From a checkpoint of a small transformer trained on Wikipedia: MLP 576 SwiGLU.
Each number is 500 + 25 x the weight over its row's rms, rounded and kept within 0 to 999. Layers, rows and columns count from 0. Numbers have three digits each. The size before them is the row's rms in percent of the matrix's.

# gate: layer 10 MLP gate, 576x224, rms 0.284, rows 199-238, columns 0-111
# up: layer 10 MLP up, 576x224, rms 0.308, rows 199-238, columns 0-111
# down: layer 10 MLP down (transposed), 576x224, rms 0.183, rows 199-238, columns 0-111
gate199 078:514489540495453494508444511508551499511496490476511497458532528478507489496517486480527525526527476486492510513515494515468504437484501466496487515509513537477535525516497474481509514441525522545451489517425510460498504544468510507497478550486484500517507487445513477519466482494533509515528510481451534517515484532514516480497486476539
up199 089:474506493513506480464462497499521470526490534532493530513511545479533501475503544475499528529539490508491512519522478512507514524476490501495496534505496537515506495493528512470504506458500538549489485494461540480502437476483501510481494516558459505531485478476539456562465492523490512494490506460482533480490491487500489486469521491515
down199 078:517480481505491510505521513486471478507488476482464488497452503516485515493499461502496429489472521492501520490475481482496515512532504479505516482502535450501519507476522457523538516531502481482501518499491536478518496470519444561503519499442546503499489488505519538471542497488540510494516483518492540524509488505527476474537483499502
gate200 087:517488520481489488462518498548481513499481485486485498526514515512482502507529519492497496497487504489496503487468477487536523488521509496507514490512528532568507506473481469500497483462464483478489461512503494494483541496514485513499480508507482487502478482507499507451448520511535455480486444493481484475505485511540527514486520523513
up200 090:491490522516479466513477492490501494531538515464436532503548544466501504495445469468517461543508509493500440504491492494506500512469499505486479513550448516451497514512491524505491523498511521481529481432509514490471527498503460519508480491516497462521506458500497497496503488536490504500509509511477517507519522491508494480491526505528
down200 088:509509462510547541471496476486470511493454489503477509497493492465546524496487507509474456524517468511519502515535498465453508518513530474493478545490523496437489489479534517485508479491530536532505493502510518518518462522455559501525509542496555511475474480524494524505504461462460516496489502520520511526497478472511491485482501492528
gate201 086:487488523512476475543489484482484508521491499445517518500539488529481483527476493459502477542492467520505476511515488467504508473487506535455472491508503466498527519539492529488533454501482475492456456496488503464545505512479492502497526508464496509527495486511485502503526503510503465556481494451503490513516511525485496519507507513502
up201 088:508532534478497470511478528478468502527512432557480492503538539499549458505513496507494521490534486529492511532514503503474501471518474515560521517527495516511476485474484430509463501496486512509507504501490520485504506520491482514487504453535548486492512567489510522527463521516479471518479489517473542539535472470508527509539495514488
down201 089:528485474528514453510485538540515511492543508499519517477525503494460427499498494529498507548521513492495471488514479541475458466526522502492484490533513457481525492530504499489504435550505491496470494500502526521531495498485447513528474477480498483526494486520501498524550558465525542489496479499516497505491492457445482493503505479503
gate202 081:480516491503489494518532494482534545486535518497492515480439519447518501533502499485490489527463534506500524515475465516484475513549484530515486493543523531503545498505497567463497526495519489498504501476477497491498507496491500471529486492508500544486496525541491485476469433455484493477530454491514534484496503491485504558504491493447
up202 088:459554472476494499508513536505544541501467489502527498469527467480508505493457528535464486525508545508507507472512469528510500516493511522498517537513536474518526493469531534507531512517502499490462475521513475469503481523495533545543490454513518527492481496511506522463468499484472508550478526522485486488504523513472495534498473462528
down202 084:528443513511508490465482517508462481515520512488466521518525540506464503468491470463493502520496491469493509494474488522511543522495498568504499454486483515495476532499499480508526478512540483472498501505473527524496481505523442478453546474491532497514536512512494480498540547494498516458482519451496487528480467479530460455502525502474
gate203 015:541473544498487506513529501502471485500489519501548527490540485492490488462515515465507475546523510508483551501514489494501509470512484459492502470516486505522498496495507451459523505480475525514525518540479498522484478474505537525527559516511477483503503499497540550515464525527509530487507467461491525439484459492469468547530485478473
up203 015:471491503492482534520476472534452490488483481540559524496536497507515522483527525513512479498497497488505508518531516526451515504477466511532478469542533522525510507507501503478497487510493529487482497497484508464493507497527536518496518505547482468502494442509508487493483521517562480521490491482470531486520539484477480533506496518503
down203 015:532480488509475549510520552521491514490500501484507532485526516511503477477507543468522482455525537537466519506485522497526518546530498468515483499492540470492482524490514479509536501521429491504493516514503519507523480469469506483466513505499526444504453501487490496504491516533528521469506469502501534489494482471502462480488540477558
gate204 103:510493543402535495508527481471474496505422519531512497515516512441508507526487512511521524482506466470509467518504489548470524507479474497489537488527528515485454510524487507497484510539474500443503476473523488474498483481520488482472421480483460529495508471494505492540518504508448528512475512467528489529492521503472530490490489522524
up204 103:503534488496543509470520484452492451526497506505483488514506484448497499469520493497498487511471507463520504516522494526493505530494544475453475510506477484492427541507493535484515520542482501549462479501469540472501495463519469502516487490480475529516545490470497474471504467536476504507489481477505533440492520495457525448544507508482
down204 105:531566510450526495522493533499516526487473485501463476490516487493504511492542495540525527519498510459510522511477492527476484477488555513504509525479464495503569512479511508520495552423501490485461519456522526488482521501517480500555448501500505481463534481505503476498479492531502480503497503487523515508463521507527479502489487493446
gate205 087:476515513507520510498471478481492499466474496503529492513491522508462533493537498521535533483498480518512499486491464490541504482439499480444512484501485511508499500477509561496525514465490489538488531522492515469508470495503483472468526494446498541526501501541510526515520481507485548514465485461488514502528501529526504490485493512468
up205 085:492475553512455558519498530458505541510448493526511525537523507510519502579528457483486501483521477520479530511499492504539534450518493484551484496554497517496455489487513475533529526463522498499476496501509493474561462519530495525509501493528494510493538490494502504509525502495496538517494486480501520513503514486542502493543513492485
down205 084:486477480476544454502459484498504506519493514433525493505485492492548472480467519462510511493497478540500519479501515491536497523492480491453497520440508493497507481491499480494487496530524496537506486486447517548528519524495528513532470537534499463489522503543489525529490476482531472477547508515521511460510519540515536484487473515483
gate206 119:493484472505492530515544485477478495536525483528476491504481501468540517540484504461515511527500529466532485522451480510497528494523487503484470518567495520524465531472513514523502492524507490468465500514519467490485491462532477539469534513508518473473416490486507431484519456509510466507451509516511493498483515541489501518488548480471
up206 115:515493511489471490503521498506512496500502457533509486527496495499510513513552503497479517544476501488468522488503536566503466543478546518518493507491518479534512511512507506476491524517479478511520520555442531494494453519485486530444537496506503466487453514513497483492543456478534582483517517487496485505518522490464528489480499497508
down206 115:467536506490488496523504533479498482484487487508462515475470511511517548452482490502505502530502506467504524501524518508494449455523531471505497526495465528509506515469469507495488537497474517513472533519456460491461533554497464479520471502479497489477406482514452447516463497481541518540475448464515491552481470485459494475514493501543
gate207 056:569490469524521538480501479483504521512524515556467497507547498537491502508506504501448497502498479471466523513484489502482519472454505483500494455513474521532492537464450485493466523468489483489488505481498491476473487450485547529484521540508502541512509496535510511519478484511519492495510475466503497525537474513519481470508502491468
up207 059:515511497483516495516473489536514477526487519533502486503491514492499498476525514537447444544520496487461565483490518469497515461483519496490510451527481502501501494526510479477466484524457515517471478520462488455513530490472481464469512512500526539483453473509503510502468521497489474489510448530512479519500471477519504469519483514529
down207 062:521509507493505541492520500475437502467523499475508505490524480499496519480503565478495515518517517500498500542529466530472489494514504517444538507488476490506508515498536482458531497489506495525489486499490528512492509504486450521520483528540509508499516518503501510475497496503502537517520457452569491531507470494482490470436521505507
gate208 117:495473470485497504486523507503514474483491503479489477490507535484501509506475487537526448483528541517488487475470521489506499500504515504470533496514515551526544499479497469507528540479492463494494510536491521509484534510539485509510561508516480537472519495541495526494475513511539448458516482489465501484509522509503533492475494538467
up208 111:518478454526522498509517462502510485485500488484511584436534499494456520487548503514493501524519480488486471471498497517497475458475500520495461532496483508536492507514500484483513492510470485501471449478503481507527475510483512476485474500502462490475535519552498527479486452462459492502484459540468475475485537473499538496496502528506
down208 105:510498484528517517489492521455505493482480488473482528493499527489445514522520518504466534539477465516466482513489530479473508520506468486472500531513477489503500514479518531519500494512507498503503494476501524524496506520470507538469482487503504482527517528531501505493487489472480510521529450510520447520497483544541455457528508498484
gate209 093:496483478501507477509485503488458471495475507511523495476477520453477475512522487471499536550506538541485521507511461494495497504507502479488470495474507509504540502491501469511496468458461474508524536464521525442544499510471499499487442514519498492534499506547493497493538501519534538563504505435488487504458470485515477461511515503498
up209 095:527463509485456474468475507534543472477518502524490569515446512472509481529484498463497542480469492497500501473502532512524496529496471454467476498477526524525513466487548472520530475516493488508524503514549487511519479461479469511467483547454497519523477489482473490526499477514481528527492499466535509467524508474493484522530499509502
down209 094:480528477471524511507486557473503495518518473471496518479459473488522510498503486477521524533524477466520495445517528501462506494500500524512419517501483509534499464531489543501516507525518480529516532516529465487456504530496496498490505501499528494534543520485499543521500531489488515510498508524513487450501519493524541460519511543473
gate210 103:481527508478484502533540494499480486500504532505512477534509493452506510533507509489491541537510491509538498491511559471472505519538499447510472511511528469516477453494529463506469486542437523486542524493506507492483481515524476464562507482524526502501501476480511521496467531466504495505471509520496488510523481523511528522487520512490
up210 100:558511529509537559415473499469509477511514478506473532498529538535511489511510530519466490497536489486508525503528513506518472501472508491464499494481463511471495466501517502545541442504519485531495482505521471521505490527545483526493473491550496516522465513493489493493510506559511500511494464486480441479491512486489522501534494472477
down210 101:513508508492512491509475495498444480541503521507485511491532476560515497514469500513515533519498478516535527558483491476454514490537482463467496495530539492493474479478510485511507504454499492510543463500474505451514503482505464500513470527546488523507494461498499504475545499446536500487518526508496457524494479531497528512506472495470
gate211 105:497522456522548506527507469457498490547515478489538447522466512500478491473446542537489491517489479497548547507525496482487477528494475485478532490522504520545526491487502480496506529464515535482474498551515482469543522482481496489522490509491512523517505542479511473491537512552513530482505535521485471524486451534509519501558508483517
up211 107:474540491511543539470460506540487530491499441494523523552496501527483474519531463516501493528489523528514472537458510527454462497499493496515501536506547478509476479528502490496477562502527534452522466490501454482488509491513502517490474488512507498497557508492510509489477509484556489509485481470499463492518506544473478504520474508500
down211 109:515528512522521552484444476499527499494487472499452503478464455489507536501515515470529480492469512537496483537508493484459536535483469541503504482512499531546515492508500494545529500479497531492520498476472515495489498528516505522508498534450489486498472485511575498481505468515502500503507503536487453497498517484552495502503483484548
gate212 117:483521524516493529519497508470481520498527465508472469501498475501474494471492532501512492515471521488508503516486508484536513495477506530531574475488499521536520499523468471448479491479487508501527520479473494512478531457486524450490495499475462520492439444522517472522532464509552531477527532506514486509523508512518505468471494471521
up212 107:451506512467506473503485519513514473511520515510499518521486497505471458554475540535526516523519493528533530457485517511502493482482510514486501487452505525510489511424510480512493512470474491522507460534485524489515510542517521567478554535524473516531490496488517489466517501510451515499510470536488467493509496505528504506536521503491
down212 114:508473556479536470468495482518491526517471491482492472481540495464509480502532477528489466534516483503477446507483491491520515506510517456501548504448523543476457495513487475522508526483511517493505459506474452506469469513485478511502525539460488508503473481478482466466485511510474529508490468461485526484484516502533501567482516512550
gate213 099:470548459531506500473484503465484540495509505560499516488458507490497477496520502488542489490509480473519466557475482499490514472516531490503473487530537495506430515542502475524485520518477500487513481493478489536485521519481494489512468520496496473496525487517503505577487510538514464501514485525549497506471510566484521510505550548462
up213 092:488510463540517481474508540510482522402473486426488488497502530526479493496496489451504478497538492521486544477481511516495503459489463492478522465525526511491508483538510485503580518525488515485499501473446440503525500510508509525473504478494503517513484512496490481512524487516545499477483516458537518491488497483501495485463526478484
down213 096:548503476491526475578510508479464534496491465507470449481506492493507479511548490529538486437473471474476462527480488502488510554519521495502452470492510513495500511527497499501482501489500467518498501487483498542499511537477522520453472484505488504511513525486509516493554521531473494525521509481468485539533524478493526553554502544510
gate214 113:504503520537464521525498486568464507507518527492539473485495482489479474455476531485477511450517462491500495518504499468513491489555546517485505532511498505476534512515477497480499488504485507509483554534564466499536507560476484471500495507490540486486509500473490513518504532500507523514510498469529488533523477530485524506517537524496
up214 115:464526468500492520461517507499517500486491520490515513524524475491507476544505492546476499471526530481483500525458524503476454468469527500518517525485503525516513492553469522473508536509542517489509513540516459550508497461502475513455493520513510449512557463466533479499501472475464526527499479493464468522550477524503531477510478476493
down214 114:464539478503517484483509517460530482497516536545498509491502457488472445515515473525503547502522472484516473509535535503499500513476506499476547512488521521505530526528474518505491531500522518482502515532513497492512511495469461464544495565498500514462522500441511514512492497496501555467536506479511451515473481538505541451505523534476
gate215 101:496506480507469492504515498491462490463543485538514514457532496462555524551491473473510512548548487457513505484471520491513498524470487452515470492486499541482454500513517483542496509449521505493526493512492501500458481521507518515541480496495523464479520497509509492516476462510511477482497467454499492536492519498500466459492485499489
up215 098:472517511486499490444500536458478514494487474496515540514510516531508498510497490528508464526495535494489452492506528461491498500500499519518432528477495490495486493507487564484457505523460529503497492461500556487520560514509479519450486521480524470514521474504517510491489515520493549474521470500480525515514467511497516492508527522469
down215 097:540454484495500485499485479494463491507521490492516472522503477464466508512517521443498572497510458523485471544491514491532511473494492468525482535500534516528464520493520498512519482504562505498539506493521497479472469568506483492480488527518486542496490485490457529514504529476503503550523503458474494493476491485536480479540513537512
gate216 115:479472523497533497479454495478497556502469521485530488521484542498503534536522544523528475474577521470504482535518517508479529549544497513504554504533490480499500485470466513499481536479488475504475517495518477505472474558493538488508443522490524507501495505518502466523541496486471533524511531490495475489472483504494498487521546482526
up216 111:508511557484520454507470476520524507491499530546534538512518529502523477550517526538495500483508466544500534520492530493486483490478509493510488519589505488487516449520513517482507468505476482476473503492533531488524483479498476488484505537503478510492491520490541514488488538534513473522481519493506479492505488509477523517523535477488
down216 110:518507457455492514451505517482477491491516521494472520501479537507488463475510522518525495476526500509440495505501478507523534494592473505488486473498525479470442533478495479488507486465522511515540523501555501546474524512518481506489478472516533517468525526510489506527499502501532438493537510517490484491518521499504520526508496493470
gate217 103:471526459526454510512539483528501539529566502522572465507501510468510524463535472555541525526496510463557526466503506503537501522494513481519495486518468506515493524496498525485536460496487463510512454479512499492538529473485519518479457437514493498538472524502481543516522535506491462515485539494508496547502503481491465502513498504467
up217 108:492500477501515502524513514516490505487485514523517483477504474534473512443550462529485487505479519491507481498505530495471475482532493555522503458555516447516490499505497500511518467518516555512527544484479528484505529477483521531496518471545446444503497503464509505476548534543501499462492495470498481492551510473505516518508495493504
down217 103:516501521490534440550497480497535530481496517536460500507486535509500493537524537485499524521500486517509469557532513545470501506491503507489513521470486507501511503492488451485474530478514489519493495517548488498525429505508500460506497507509509515561520537469562506474488486485477495557506500489477523508490514438512506470470463496465
gate218 078:463511454509556472501493493494526510498510458495473494500523497509534526489464534496527538455481498471450491504507500545535537551482479518473541458567502516472509471508564450516468486503513531537484501498495498536488495496534487495465461486468504527516488489486505479509540518473519485484478467491463468509467507476501486488513478500461
up218 091:511520528459508547506493496465491473474509533506506441490509511437477466503488465530483485495528492516570542442509510528468440456503518475523506514457477510503501508511468490494529526479478477478520520462483438487525511487466462507505498517497529515495498493496502504463539482530500454517545501480517545461469481474475500484479518497507
down218 079:486468498503509462435504506521501472498508521521513517564506507510491523526491507494462508552520510505483512502458538495528539503503498531479503525459508495529473496540502494473520492471486513531503471527477509501477487457481510466504488444578495474498516511540475491517484469528493542464516501451470483496512514530491499537483488542465
gate219 104:461473534487436513531528484492522485523537474462492553467518475508526434491533497472538510493464528491480462494479531501468548495474452535506486496519528466499570518487545536466532473508493465515500469503515475491533508522487498481503477458518490485535526514506485468549506526524509529505518504535516469499497533473480516498520496512514
up219 103:506491521502539465471455475512503449517463489493521469499472526492508491548545506483513500478507482510548518494464501487517490540508479477489507503460537520428513473523500465506491516465537494463502522455496494496500502517502505490494472518521520527473489504512490484514504482493491467501488507474479490499507478473517484479536476487539
down219 114:460504510518501545477480463484477514524526501479500473470500507510521519503470493486490469485504511497492508520502509482455501520482439441471454461478450464492569511486466519483504471534485487508511487520479492506555471521521476443521456484518483497511496485515520523504504542500515522506528492480519477528552461482491497501506504489535
gate220 100:481451523495501497455515462491502472499446504490488499514540512505516490490486499459471540517484526500508545501485483477498510504470451494453483483478459516485537531487486480516511503554526484524544498513511483539516474477505473469480529492459502525473506500467494446479501492464529514467505470457506487459510521478503513486535476521445
up220 099:428515508491525487455492516471506503540514515479481512501503483536510491505542545496532536561471507517512518425513497522473530479490492470503525507493489476479500485545466424445477490488455500527470493491492497511489498494500502495515503462499498442520513476536506504529460543502477489496515482532484476531530524494485453489516469500531
down220 101:518482528517490523529478469493550498505544512450501445505488539498492559461483481516504506492510527499540478460502488509502475520458504481474511475519476535501521493492517504491466542525487523534481466479465507525499503530525484515510509516525515489474545489497488523475515489477486512492488519500486483500480467455493571541495513539475
gate221 065:529494486509504517496559507464486512507474461509543516527495481492469506544478486481486510440519492505495475465514485477486513514501542472516550451542507499462523450525537491519502485498474480495505509435496466495506486510552507455498523501474508530511518479454527445474554484516500474500486484504508461524472503541480512494513513543497
up221 067:514467504529492472516560550489467557531526480531515513548514492465468507529510512520469498526506474472521502460516535441491522484502497519517550488542476507455499502508569493539506506487461509541513554496473474512465495543512476508545509509525508494502502554479554499494532496509533518538517518514519467507526468501502529532536507520508
down221 071:512461510523541465456513487458513486539483468501543485509513533508440517514492485500458476525472516492471493465510490497493488517491518522538553447479494504459474458490533482493437492486464513526491519465465466479517486522526480474531509460521527497481501487485527428474538501530463506484497504517498512518532514482479534496505533508519
gate222 109:532531515515474530508546493443473474515487537487528502455476485476481475497497465484515515489513478525461468460488528477476506556472494489538518484537494539483526513539485524462546521504535513507499485492531450501502478529511527514502538478578492544468484479490520495480499499482476512468495491520521444574485472512500556490511514504461
up222 106:501523503501490538512485525499511525474545486457509485531493484541451502523504480472478461502560489437539493509498496541528499555507516489490496524521475512530498460469509506517509463499491484465538465443491502522502499499530511517506544500498517494518512481523434497507520548445498496533523497501534505499502494478507522519479513483500
down222 109:533515496460503494490506495521524501487476474521527485490529545545542506480535548490515495520503476485505551481508518537486446483502507503512526500524523482499476514480471501521526533502473543503473487484539510511500460471519486483497520475480524505492494515553530544515487486430481497507465515544500520521513471460507507439465509502502
gate223 087:434527472500533551510516504513455490460531505513540536499479507466480518478493467517542540535466492508499508468529499540514526466530533496510504483497513535518480453516511486497510525506464475485462512505500498491505481512508490516512488486458502493496501507554482512494482522467515503536516493469507439552503477470493486544491494494510
up223 088:520540507498486445502510525493530513532536464469510501513544508474527492500486504460493516518516541490471513478489494493458498509535520474463475509516504461509497487472506552486500513545517490504513535491467530556517489501550481546510508510529507492459475486517490524483510487488463462492497491550492486469517495554499532513554515488532
down223 090:494501494491502487529472489526489470448536512471525478480501505474482509496494504543528497476524494515539521482530495542478512463488546528472523492529481492462493468513481522507520539459484487495522506496525467490537479493474532505534510490475515541487528526517533487528498520500453477487501490492486487512505497508515449453499449511521
gate224 020:505474524540538462542475505451487494491515536472506468483497495465482518474516504506478507503514511523420474511452503524504454544518504508478502522511512503565524516513504497506513491511463548470473490487487499477506481494536498489500498521485523509504493470477504526533508507495528519470509503527505493447506504545519541557497503506526
up224 019:485518490541479506481500514543510521516492505526496495489502512520478502489481466510479509524517457504553510503549503500487522504476489513448520492459464506449467460494445500511465467524508513501495536501525483505500495475484489519521481500509494481501505532497472499487494512504493521530511494498514517555466482480531490443527501461462
down224 019:492553460501490480558498511510491451520517502506523516505512512537472497477459502529520482522504483513522459540565492521524471523525495473491557484508515518528521503504489493466527489491460515503499511515521511533517487483498533488518494478500480539526468484510436477539511530527496503506511543514495494547493478496513533546494494497467
gate225 017:553464501502486533496511504490465467548518529562495474512495540479511485461505514516475485506473493515514514467500491470534528508497537571497469523510507537490517514513515511524471516522505525514513492480506495479527517487471524492502517479458558480564433517486468514502522489488527458494525514498495480495514503488463504486503446483501
up225 017:528498509529512512529490487506488505565577510507486502533497495518516488499483487496461480534509505512512472475476446480516531518527491539507504506497501482503502498512505525511466538529513503516492498511503504504466483523462515482526529507435509560521463505474530491442497506504514508490487520548477488509507453533505503537569452496509
down225 016:472488508527492486475465484484511480491513499498486546511475507527521510519494510506486527476520446498497523496533510501480452510477482454526502460520483473509521505497433447474518433496477492530494497490493493499494445509499495527521495485496456545467520508474528476486529550467479528503461466520482559495492484515499485513519525464480
gate226 112:506464511516497489502486526523511530470505480505503500518511484508467489507508495553486538499501502525545461494506473548478437478519465509503479487505522518481505508476480524517499523468497514489501485498489540503494535509529485521554482460511501447480538558491481496555498521488500515506508520510480491489500490536500567496484481487514
up226 112:540525497523531508523475489527492488477543522472519511483493514471487521539485484533502539503514550533512517515529504474495449490537494479485515450523561525495494493494523497537510484451493560460491446488494462490479501538488506528503480469534485485488498493529487502500507466504493502510458490507497544478524500526519555526493452503516
down226 116:505492502491489471487445513494481538525489473498496508540548501483479508510489532457478507491516488476548460474507525486469460524551451494466505534487463511507519510503537495485485504515485498532496489458495533529484486520487516485452505473510480505479491528483466499515513488508542483509459483490470541509491487472492515470533490492438
gate227 107:483528478489495518480479487490486464492489515500477508515516495506523491532485520479499517530441466471477493512473494519469527485503472505520471511526494499486471544494564456501496449506473490447480517466485465497479480534551527487493514503547517479496526511531514512500527508495516538450530479482516511474531494520493479531460478533488
up227 118:488510515504499498508489509472483457495502487475541520512512492514537476506514532493509502554475493436447476495456527522445505481502462499522465480514512497529498498520586479482489492472453532504497517490519542486491509487480464481590468480518516491468526462509478503451540525475487495475440489497523543500488500496513528514465486467521
down227 125:524471439505530510498481507498464497498556511503483500543497538509513512459480545506495528555487474506490473509487502522514520486527553488531481458476493498497497484472456502490495485490528497440478483489461449481512489547515518476500482432477495535499541494474534484522524523510508520493506492470517508527489479492516481509479499502517
gate228 041:521496491467507473478497534449507495490461501508491491484480493480498500517499526521529519497433489537504504494482490514478485526519475500495494462483460500487502505502473455494496523485517488502513472524497519493514573510496476494505484464475507509520532466496505495500502504535534499532496512543541474520478520492542488491500521463499
up228 044:465507513509498515508520484519514522539522486467511493515519495501518495508492516468500482448560514497479474511473505527547502475511506508502458504543531510516489502479497538492526489535526508489540535463509470522501455520485512528519499507545511474453476539530492548480510466466481494468482504482437538470554491518485552512472496517484
down228 044:511471511500527486507503519499454489479473527489500485532481505530480540488478522491431470536512514469503489525517498477452508491527522480466528435467495486524545477485506542524517506478489491462505498476566485489520518490535458498464502494518498517545508531495536470492517528530458538516514506456504487504476525451538498464467483492511
gate229 114:555536506470485451461505484541478477479473539486490479490490491485461499487523499522485500536491487512507517466520493508448535499456501473486523500503506501456511461485547505475453470526502481522512456530480504505512536518480513517529464482497450528498510513479475477494496514492543532521506497485493509488521460492504480452533492536530
up229 112:487460540506515482517491500516480505513535502511504475537508516456480540479521505508536552487528541537506496461491516498498521519492468519457540494529527494477493474482494450509498466495489465517490499502473482502461467534477485528502508511478474473506464559499466521530451520480527525490503483490479500482541553495504473495512495514494
down229 106:525512489512507496508486417506419504507535534470518468501529522508524496465526491528477471508489495505492464522498509453497478459526524515518502455511521507516507453494509484497532514450508532509546490479501524477511475493502475501505491445533509510510487494515548490533470472498500475513525542508486482506496436489522503485539513447463
gate230 097:538483514479490532469496491464461474506528527531456514480548475518494496504524475472511499490502513536522480531496475492475486531545560490473487530505508517479487492538492480550545529502506485525515498532504451504459510529491477500522455470533517471496485470515471508484515491507453571501491499496509499504541504499481483479446526445511
up230 096:495455490504508500504539506451488526523554512477505493503544461482497520497513496509519480488526537545515493557451485482504482528463491540500474503478457493532524490539476493493483535529535501476515498502471547542500487534464514511516506506483480512504477460502519534524472534491537516511505486488525496479497532514522489528482473485478
down230 093:495495500503473489483475512506496535502479467491493500442483519513518470498524511497494507488526510511500515499462489518487487504493512445517519492498487495489536491516540479506496454472491511558472511520483473521501495482465526463478556448425496483443500525470460518507506494520504530533499476518514544505494504530526513485504480503458
gate231 114:499487518500491511518510528515499522521507488503501524487521471513475552513494513477527499503513480470493489517506506568506476545508452480491528460487504489525519520491481462511507483488491501476501515515485518549503510536488520484482465487446487514535536499517513518540547515475520495547496461526508521550485517545483503549509507500467
up231 108:482506526466510500518486520517485537511480522524530518501457508499575476524524532491503530471471523435505481502486489483510496497505473528533479540474509500505491490459552541518521518502536507500526514515487499484483523506554475513479506501555486458487482504513475506488477480509462472498511497468492553494557537505466501495474547476488
down231 111:508482474510499495461465518465513535517507535519473474460509538510527536521483502493502510480486487504533474460460509497476536496467485506505533445499505477472505481499483509496485468549453518456497509495468466505540510518475519499551498495490529517505506481529482513512446493471473494533488476530514512539501471538524484495521496508515
gate232 111:424497481478509498513509480526466483509511495501530532545523486497533452525518463543509507464434477503495476487481495488503500483506509507463500506519483503509505518535489511460520517518494515488507485507497506539506508480478521483476498502505532465495491486515473531472542519503513475473462524519501461552485511500499541511513509515497
up232 110:461481501542509545479479470482473475503503548483543537515480504507538482527509464552487513505492487525481500453489527482479512494511508534552525452501501515461496474513501456489517495515504495515513536521459485477530515511504524478525522502492495517495522530501479457547451478517486510506464463463527512485480538548489496481525462523536
down232 109:464482457496494508457514499500507482530483489498465473519481483548489537473504500496477518494514538541507501505495509464458478511492479508579527528502506493517517513536503512469507501494483497497471533485489494534493509462440468500523522467486486504492503525491478467530455509495501504517556482510485460521466521456493463523492513451523
gate233 118:505503500525484546489494487486484510502515475518493464470484479511450496545515472532460480449481515476554518489530478489465483484517446509484461482514502466468510469534468498472508500555509466496519496497505492514508523562449513475516489470483502512524470494520463499506490522500518522477525482503454520495575472499495516504521515491438
up233 115:479507560527481453529474515523514544491509524552542517520483551490510522546522506464459522486556514522497499493495503525491507480504504516492506463514474514478523521492468479486465499521480492496486525500423498486442487503520527474474540509509507466541497476502498495509531526499486515513512509488507519515558484545510479547514503515494
down233 111:520477507500522490495500480489503497528525487478531442501504495476472496481493498519487535444477493474495511482472481512498511499457487520502480450521550473518482488477489506489515516511485481493498489483499484487521504471526443564462474454484522493524523521538536497485475491488479434471565486515481488518542483475472518493512509482482
gate234 098:509467548484477502509523490492472522470493534557464536460494495474516477499465512461528498490475485524495476521512490480484473508472508525482543465520518519508518456534502531505534531521488450480471523509529497492465487510483534480531485467502511483507466500492484440532535447494525491513511500494528518499548502504508481491509493489471
up234 099:540544481500474476510475498500509536529476506502487466507500484478479528511491495502504492431485541511489483521503492472492500522493511513466511487492498469508514484481480492512491496547477475525516469545436517561515514512533469473515493531490532520515512521472507494476486499502483448493483509513461493443524452531509509467524528448502
down234 097:541529509503475479504490519494445508469474530590514484527536515438472473449511512527485554518485533516484466504478490579480482509492510507524488511484510499478481507495501506489501543511493518497525522510558461498509471495516514500465531539504511552500542532499508497529474471533500510508507503518482436513539498468491485473518502482505
gate235 064:503477509509456431479506505483524500542516496517531479493528547527479469518529512469486485496509438486534518464494475514485506465462516468525547473482525485507489530484513467510489506523493506515516473477426475537499527496503464496479475495488525516522501492429502492519525486480521509505485507475495491493457484506557507460480507519449
up235 071:507493492524476489518515480560515543509503517508503521509524556496537470481494521535485541536483441475533523484477486472496485473502472498517527549489506480475528526544529475487480512494516506523479512501498489502533526469499481518513532554490537519514512464504504512486501500513500517515501528475520499482519508484502494514541466499475
down235 071:511503520494499439442476482455520497484499477505478537448482478538485532486453490539500488484546542497515471509527509466524489490499536517504464469533533496500500539513501502516503495497472462484502535518512521521472459516463509476508506462500434522492490496486526484507485521459524467476505475525458519481514493501539497484468539537491
gate236 104:533440514528480507535497527527462480474530497490528526489513464516502539506530536513513481494454517499477550449467516534497542460470525557526510521519534516492502492519495476498525492496493493498486512480530476521490502529469519486502457514476480513489493531460519482525500503512517474534509475489479507490489458499462474561468451476462
up236 107:504549491533467498515522541480543497490482500468498496468466508541498495493513477479470534480511520483471493501512523482500444477564461486524484498501500533501509507519473498508509492488517533537491519510463507516497518490508502527497479465481489509504492522528493506500487500516494484465529519507490476477526547509517474455506545486512
down236 115:507541478487470498519504466500492513527468520493457498456497524510504540515486469500518499454495504459512489517568501496512508481516490499492464451494498511504514503492532495460466549488457559526501514511547531460520487529460501505519531526487504507517520478478530520530546511485488511481474564488487517536527499518582508472487503516491
gate237 097:503469479480492517510494486557466476504495505466485487483489539447531497528488500502505484479463501483468496515488462522471537502519477540508473485528525464516507505469518470490557574502515483515528511484553417470496470479550529503520492481513486507483513530497527491483471449509471492430475505496502541495510496477488499484516479520442
up237 098:513499507451517454551496506431508486472522525537500525541499534525482515465500509474524514515506519490508485510508495505545473458497478490477484568472450489493524481504468517503453479481485505502507464515458550510553517532485489484522491525510509528512563482499467486489540499498509494512550514558464509479484517509526485507513487533549
down237 100:502521460512444440521495495497488504494520420519520495517502491509498507505535477510485544532486482526508517464514489534520497482461499478502489546482477503518506485508512496524458520538486482521520507487509455499471470532478506494489503444494519487522532474501523490491497503495478466554447524498498515460544451526497552484498479509510
gate238 117:485521529510454479491546478525514481499544504435542548483485503480490549523500485483489521498485454505523519498510505476519466482527517530499502475548503548474510526465501511512444542542499552490502492522537521525515480497460470500496500490504507463487513489489518546488495508490532478491524491503496521470489503495496516489498480497485
up238 118:483490515517511516504550490516521517463489488512481525502493522466518493485475452531489515544445513498506462517508494474531498473527516519502518516490479540534505484470498499493504507565551505496501471523518508527520468484487487522503519504479504480483516464511509487506463500525516536499541502476535495503517470477434515447495487491461
down238 127:508480490565518509462513502525511529507511541530478517496503510514513471513532492488475525537476506498529456484504483497492451477471542532496470479531512512498523453468494506495466500515540483521495488491458518489465447496500494500481506523523477566517467536470507497529470520508454494486577502525524496539492485496526509443506530520466